config.toml
head_dim = 64
d_mlp = 1536
tie_embeddings = false
init = "uniform"
init_std_up = 0.0354
init_out_by_depth = true
optimizer = "adam_variant"
lr_head = 0.00481
grad_clip = 1.0
Each number is 128 + 32 x the weight over its row's rms, rounded and kept within 0 to 255. Layers, rows and columns count from 0. Numbers have three digits each. The size before them is the row's rms in percent of the matrix's.

# up: layer 2 MLP up, 1536x384, rms 0.0446, rows 296-312, columns 0-191
# down: layer 2 MLP down (transposed), 1536x384, rms 0.0299, rows 296-311, columns 0-191
up296 098:145059116128160114056104113136129106126172126091168117111131139098112129106164131178173170150098174173156111085109135152075112150148126146117143177136081169094161052144139115115089092071103141127140125107100134069064140125112114163152040185149156133099133177131128120135130193074170165110129197157112157127113051113169105129146161114087119112104117170129028097184155113143172147130107125126136137127105114116087132136156092130125113139179079166104165137129144157143150081138123092105090134124149113106141165118128124183101110108110185129202137100122124126144181106107092096117
down296 110:104124173179103150171073105095126130138098138176138107085120128095110106197102121104121128095096111142097178173123112137120103104160032159175175161134163193142154107112081148136151178143176093135166129164136094155160141102172114081130165139118147124092147136124090112178095092123070096077136026128116120156141162132124155168141106125087138152119086124094075091142196112128097145148119129116090125088132122134133117110104134173128068200102166148130121175115123161104143171184102186122138130106092104105097194166153117109123081131112106166094133105145147078154103110175149200104
up297 086:135123154154192120120127147119092141107106089165086151139142134188155124150107094085113160085131130037128161156161143151164096158124153093120183114163127163138130125043119125119132142187150122114147086100132141150189085114101140101150193105207163124114131100103160108159148134115125141166195110128157137114137127212145151115141075188101146070140097187074162088144152178120104106115098112100145106170124114154101085155177083107069109142094091114093138105103112136101153072141109107106144160114119066146117167130117179070133178119137149095157062123110138114096123124101137165069
down297 091:142110130129043194156092087076127121104108147167149130139147160088167145100099126120112158149102149113126150093190111104121124074053076129164116126110082117154125143142203072101113105120089123123125126113098118148127105159112087180134045132122124136141111189141156179088153112155141144114109176104177119050156114054115121141137159098102117125163120137131108178133134111131194117146112146165126142106180156123172160149108098105098178186156089122144129170134112124145150155153135149115143126110125181070128071198134101154099066135168100166126141162102147169089170098132150097217
up298 116:161190115120095143087170141180086147177170119134156117100108164119160130124137132103157077175174119109089111133150136080117124116112160163133111142118121161108138096202064129108126142087127081130106153104102091122082091131117172174162130113092112145109135164146163110114099155143121073130108118119163174120129124085091147172155151146076122106125157142118090133094117086105129105094131115153092086118131157131097179119127131165169078100160139148167192165101124111154114107157140177129118118173082178129106163135164129150110089102130163061133111109101185171141128152180098093104
down298 114:201177140107159144079106146151161119119108117151172143187098127092164091097103093116106172147134125114180122112147106072105140156204113110139081105124133113100093160168147091158073099179145089152112112154083056091071140113152103088152110150085163147169109126158146123140115131130021115117185129117147143108149098102144098152103121155090098115155104213116153096112096174081111088108086169190098111149138159163076164137109112156153136105184132129089143126113091131165162118157105158097073127185162111099112154161148125156095153155094131054120159070157086209128174095195099103115
up299 098:155053096103065162105133109153085135192119110155095151142125178135155099136130093152140100122165116127134133109191112104158142120094144145102125146144114088176128055194099180175041149082080065101126126123159137078117111103148080172080140192141124139128148185115168106189107148117184108105167157173103091092095110129184138119152197114074134086065099134077115133131123156201132129154143125131086154173079135108145086138123076203098125174168133116127192164121151094147147109182143095117162142151145168184135148174148129171104109106182137096093086152130108162104136159175105118104
down299 101:159142131164097164192090168138154157146151110097139096136130129127093120154052152139099097117112092163102166098079128123146110085100110134143137182087095066128176111123121149195090146081125135134108071130144098143172117107136089102136170169080146139142188123190111124139153124147047126061120127090198139078144066087152113127116179178128166141097086141100127124211081154136108080138063138071112113119136154097087127155126167087135114141148133091123121179142118159136165107142129135110130159102147125158165151144143054138107158129134129056104141087196115138105158109133067120137
up300 110:086041128122109094106127162177155124082110140120122134119136187158165121128100085108122149081190130102153085165138160187129116137115072186132162096158100143064119169109101114138094148146090108145112144125131122137089155134139116157111165100101120164123075145138188193119099160132146103137137067109098192131123174101144135159141143114104062091083099188107083111137122119124154120143107163105090139164136132077137131124139055155131142104113111223115092163112063174142121122135098094148144136164164165141103135137106161105121073067095142128149104127109116067125185153118115079132
down300 098:155197157110162145137140115104115185122091145122149168094117110093163215114141116141075174151197087116140150125134141141151124062106136182091123103186128127121116099154104154102105120172122117170162143103093105189169153145171118155100093086100161109149091107123149211120117099102138101136123136108174138114091169132164116101117113146118122070163162121128107130115181075111133127192106168132118169095059135155153109081114119092053081152133123129180119062116097064115092056090115135089138155194113151156117173139160122154139142131160094113176117099093146059156120118117142038164
up301 106:125095103132102100105125138145170116169136176102085152146110108165157152126160114108079092153165141175071146149124100163136117111093121109118123114178152156146172138126111218094135162154102117146122118166099120142122167132132186092166077137167122111124079149093140171169128142160136077116148132085118157091087167164100148145154133158094144122212104137093156137100194120105165187135121138118100147111072132077152197109150180105156061184059134136119066119094108121136147133057119123085074133135121111169136181121150186153114122110158019132145130130141158091139185146108137148151
down301 090:120105187146133156126172167121083144117119138098139114190101123146152165116132106141159156068159113173078143088167132118145155128159113166170212137141166173142097126105147123098114120098138103101115087094132111096139136149112143113108120112104160115104148173088117098111143095132125101124165088108091100091151138177107195136130151117081156168120036137093132113106097113142085136139191100079081153146166160126161137138110098156129128110110195110132136110093097074087125158109097103128113125189086129113141150110127153094129180184138169045143187173137137164139147080144135072163
up302 095:193119157103144104125146133162110130085065152155116107159096124066129139122158145119103114087101107117139101094081133181132180100142145105138118132135151160150039154089076097136111142121121151140126177159118121134087133061160131116132156138093081084132108153138128172133139162106107143138140165108162199199166146099105153130158152126138087107099085162156140157184150143148132176126078150098144174175105171161144182098127056109097132071100111128105193133066161105110157107193143139105097091109111131103157185104151088100126164128120136096176154162116148121170121105044145116110
down302 096:177108072148205164121113209095128140149115078122149104249092095061094089138136164149130149061199070124069156186106106086112138221111105188110198207074136143087132122050115120158147133110047136204082119131100116138186085170125183127085130097104137134122175105154141135231166083095109156100089096152137131113124159153180114145108142083151102189136136126110091097157153155103129104141133117147122120088106101129134087093100136117130135123140133122134104085101128046142137108099135104128148083100090113056113123133131149151118053134178145141111110083176080078098121098120084084144
up303 104:140086084104094140111102155165080168142151169101087093068140091107128162143090145121120111100112111190136072094157086173086119158148128134130035135100112134143117215159188079108100136165153119125100089128053109064074115091117123108156115137124153117155074105106117140127162106158096118180146150156116170141171134145069110180146174197118103077158203172192135197141125118156138134112120146156070063093163170081079171105089103123146166130138099142108170183112166103165171082171127135097162120054118141095125146167119112136115111120104084097131078131135175158156133145096157120098
down303 105:121134127151085062097114152149166150192126172133108135129137124126085164088150141071128154152094159085133053118065175132164142203105109147110107152098154157147154126132119106193123085085097165162150158134093093152140110163125107122142164100137149127146123074062106088112126108104138121123164117136093172077154132174114160149126153095121145170153162157051183170105105122132123140138079117137104071143161114111067091124130129160144198126110133161131131100138085095155106138120121164097189152092091169133136132104109129095111149145167115069127171151136159100158130096125154091156
up304 104:099121153161114137078158155155145120070163111154030134060177088102101084073110118117097126130129134095113146116131125130108134138118159160047094097115125152176128122178063106121202180101132115182154150179094059119154163087086103071152128137151134157129116124147132110117144129115111160163180125141117113093168122102040124145129109141106131071122129158140104144094193177051109111172043158129106140170147083097135140171177140155100130096182083136086072136136091188129105116126140109163107106126149125151106122141110114194152136114164076111149120090091204141158122069171132120159
down304 091:139125116123124165117133147129107082080183105152142133175182043143120108150150156150126081114135149115168115101131157141151094102126091156099118144077124147169149095143096119140074063159125090076151110131159120138179138117134096134131150110123169133169099132173182109173104076011111173109159094212121121139107164153176100134097192133131186154115079098115141181123152112097167083093122127114151122128114129101099147126123177154098159162126142124168130125113142107144143115042078196091163132166127105130136082083111159103122084113164088109116118167119184110102136115113154168105
up305 107:152083159096114139062096189163140144172135131184152104147107160142072104076163078068097092199088143149098174099192074143169168119161125144141136147157116161128142130062122130197131117048122142153122195122065161164139110142142090165173087116108148177081114098139163156141135143093160140176109115156175169123090143138150101107153061110184158111111075164090126136122139118194145055124125107201105163097138168177112184127176185127136098173139103136180111191201117176163188104157132080088165169146167156115102137151117164170148171147114102152121135087119102118094155143058123099112
down305 106:118114134117145095142102152181113056107144078144089131135209223128098170125111210128112139107084094144158079135113155126089143128109127108115116092088146239161085139160094063121114107177143171093135145124133088167117155101119133145057123048067141138109054160173147136124088075133183129163086093101100124087159136151087129088155143107133099115106069066188096184137092155119102189135185172088155137171194192190099104155131100125106173159103131157169136127123119110060183164149134144132062116088155167150074113118176145183172115061177151152101132120135131134155139128085103094124
up306 094:123143070110097131105140118138130126124156066133126077065094097193141114113146127094156111183126142115124092144209132092074101117120137110112076141137145153112164109183144107138137126100204124084194108162170108152074164090127146111113120187099199191124117093140090107107166129114172094097098118060111111129142108137064173130140093173139097173152069168125109090167148090166105108088104081116110109065082091123122088127131139130062137091132144184187098166120094120122155113099105164124104101093070181155175081134161154174107106153109074154130163126156135101118177126165108147115
down306 090:080079128078150071128111111164130186090120173178120171161133145131165089161136185165076123126092094137102189108106134185158185123094106080102183099191136067140095080099099148075127092132104176132136162099138115124140124149114136133091117114074083120187131190147135150158106139211087140120091090132121152124140112093129119099152125107168127108065141157156084132090084189122119153187065164095163146128137128101092153097125121116168093189097109114155164111113126146131153118171194099180106087134193106125097195135143097113114154130149115151070092123138135152138132122118112148180
up307 101:130091131160119092075096162146140161112136154157154064091100156084110105137097074091100125112090131131111102118143121081156158163090156105147158145135179110127135108132167136124143097144127117164194187141183180182064129135172148159164133171116141098087120127161082146098050184138132090156136113165100125088079093117222163135125157122164137158130136163161116110127111156204135103131075115151217158125104133163170162149147149146173107125126077187149140120145205128175185109177135098122187159156141104129125092141101127164122118107104130179168112150092103096130115120094094094063
down307 095:113090110111043139138149134076115116102098103111095132118071124126098178123099123161120103164140113156105058124090113108152103151128112113094087183045151104171093128141121076106140138130119137171149115156160119090155096174077146189127161180094133101189101075191154086123105145111169169143100157102160169098171098113140119113099239168179118057149082090143092100151134138085079118128128092123079155131084158089101182105106179112078169132162154128106136074094177140102071121133163137123151141113113088152151103205204093164121151135113138131090099121107165122097130111134140111125
up308 092:094129176126132088104137149109120121096100120158131161162134147188145089143074140153129159162147108133158117136111124093110107084143054100101117113128143087127094141084194219054096101134097132152111141107170111115033123073190176102159104107129138157108125123077207151102117125170117110151133154110100220130130152090086076077118113123127154115077075093084174115124148135152183155184103146146087131188126112122203177135129045145088110095093132181126154100123127136085112137148120074120113153104101106165168141190151145118091182092116146142160118109094135144119132089184185108137
down308 090:168139121152155205138138095088114144081133151107084144164139144077146145080142130193140129080089120147129144189134108121126078170142120094136122113113177084116137117133112137170162170154097072082111170180111193099122188084115106155094087141071137155163111111097128099119158154109119126142089156128155105114123142086167133090077113162084088128095146144130142107129108108083096107123115132110078111125115132103041128087101180120134165183153117133136118149118188136131132074087139143138131096112141141136161093152152078130155137146065133109118120088062144182160122182127154123131
up309 089:132084152179177133121181137155150100102171110171163116182108156167136092089161171171125119100146173166111129141167165142127111133182102111169211130123136118116090100114125158138116161063179156126136163133152103144117116118116122129133150142151173108109162079158111178119094083157109170171180076082163144162105130124088183103156122140104105132115045115075177063175137069136127119140111060085141110142135080160131046141146142075129103123064141142070151166137118150096115105135100136169091127111146081165101116117157142138111114167162155112115143094067082117171125087121143161098
down309 093:144118147178060142112118102164073096164123179178119068129151123133140121185121131127186123167089082065139131124166100130098211133195114150121162130163104153059101155116091162206099152120095118103112088144099085138136090142145158088053127127164128136090171147120189108066075087138111112107141119085154165087093101154125146111099219114109134173121131121096138161099140081117101137151192120182172134105141165132098152062111153133142129111172209062090106152198162085143146130158192119109095112148126177091139148107138134141058100139103072076126143135083084133136144109106084105184
up310 102:122144167115085141138115130200099137092091122126111114188073163117094065140144079127103143159141097079145145104129128103146129131097141100079101103160079097104209079092140156124092149124095116107114111169078128135113122145122130137167105199186106125104091145110141150115220140124138120151168119131158140097141172137149162127082139104155099098119201141077098157110114138133177121132100090164087127113140169165097199115170132115144129198137116122117127116128116137123203199143157107049136097151089068131088129095152109198122140089109161100151109178091111114119133134164121086083
down310 107:115111106154132121110044207180142116100154135115120117121164096133126087141140111150052227117084117140067128097165162140143136096096148080093140118144102111103132144117147125142127124122128138067083084102183086189145100139060139131137120117107155104137129085138154166123101077127094135150168103147137117116153145171147189148136087086152140160169119088204154184125170137108135143183132161129149112117135068154093105150114164106125081146068126132136148174135113176144139123121202150119166133111233122152125125129127125135100140124096114162120118107105127050076136107123124148140
up311 103:147143094080144092145141147118129163104121101094121108153083122189164151108129122101130140117181085133204110125129127108133076155125098177154095060162140084169112169144108118113092152141093175120093091157115090075106163127123140129133140170131149122092084190156119123154089134168117123113146105125072150179124084141083151144130122206101138141147184169146106024098146161117132162120123167103145109110075133098151115131123081078135185149113109163153131111174145116105170125106107139126092101111189102131185139171184142120082112080135143047125162105136142149108124128133117070104
down311 108:103121116114170135122123123075150138156104061117109165129153134177125146107117136109101116144104074151127140123113104095130104095094136101101129009185155048114114142094117148106124165125141122145130148113126117040158149118177128154128134088108090124193106134138088120134165064118102128168122116113144128149107181144113112146163136129097112104106120135118136101158096123115111073158159107096148093123054153162117116087092119098159135123126116139143118144148137099096137139159117098143058143096145133129147129119178094126158129159137129201115144140157118123119116119112101069143
up312 102:121123155141050153108119161099136077089133074111105119090122095195116139094116146059102118105112093111140078100166148172133124161054153068147110160109131171159173143151091125118125188065109108161129133159134121148106126148132087039135065148114171123088101089152186104169098133178123140167117142137117058098120120133217108069164131141164159163130131133103132159129126089097169095098112155109169130116144143100113130127158198079104136142161086180154109110174075090152193110093136118156131167130114127171157196118167117106133120096069086087116060101116115094116118143159082112111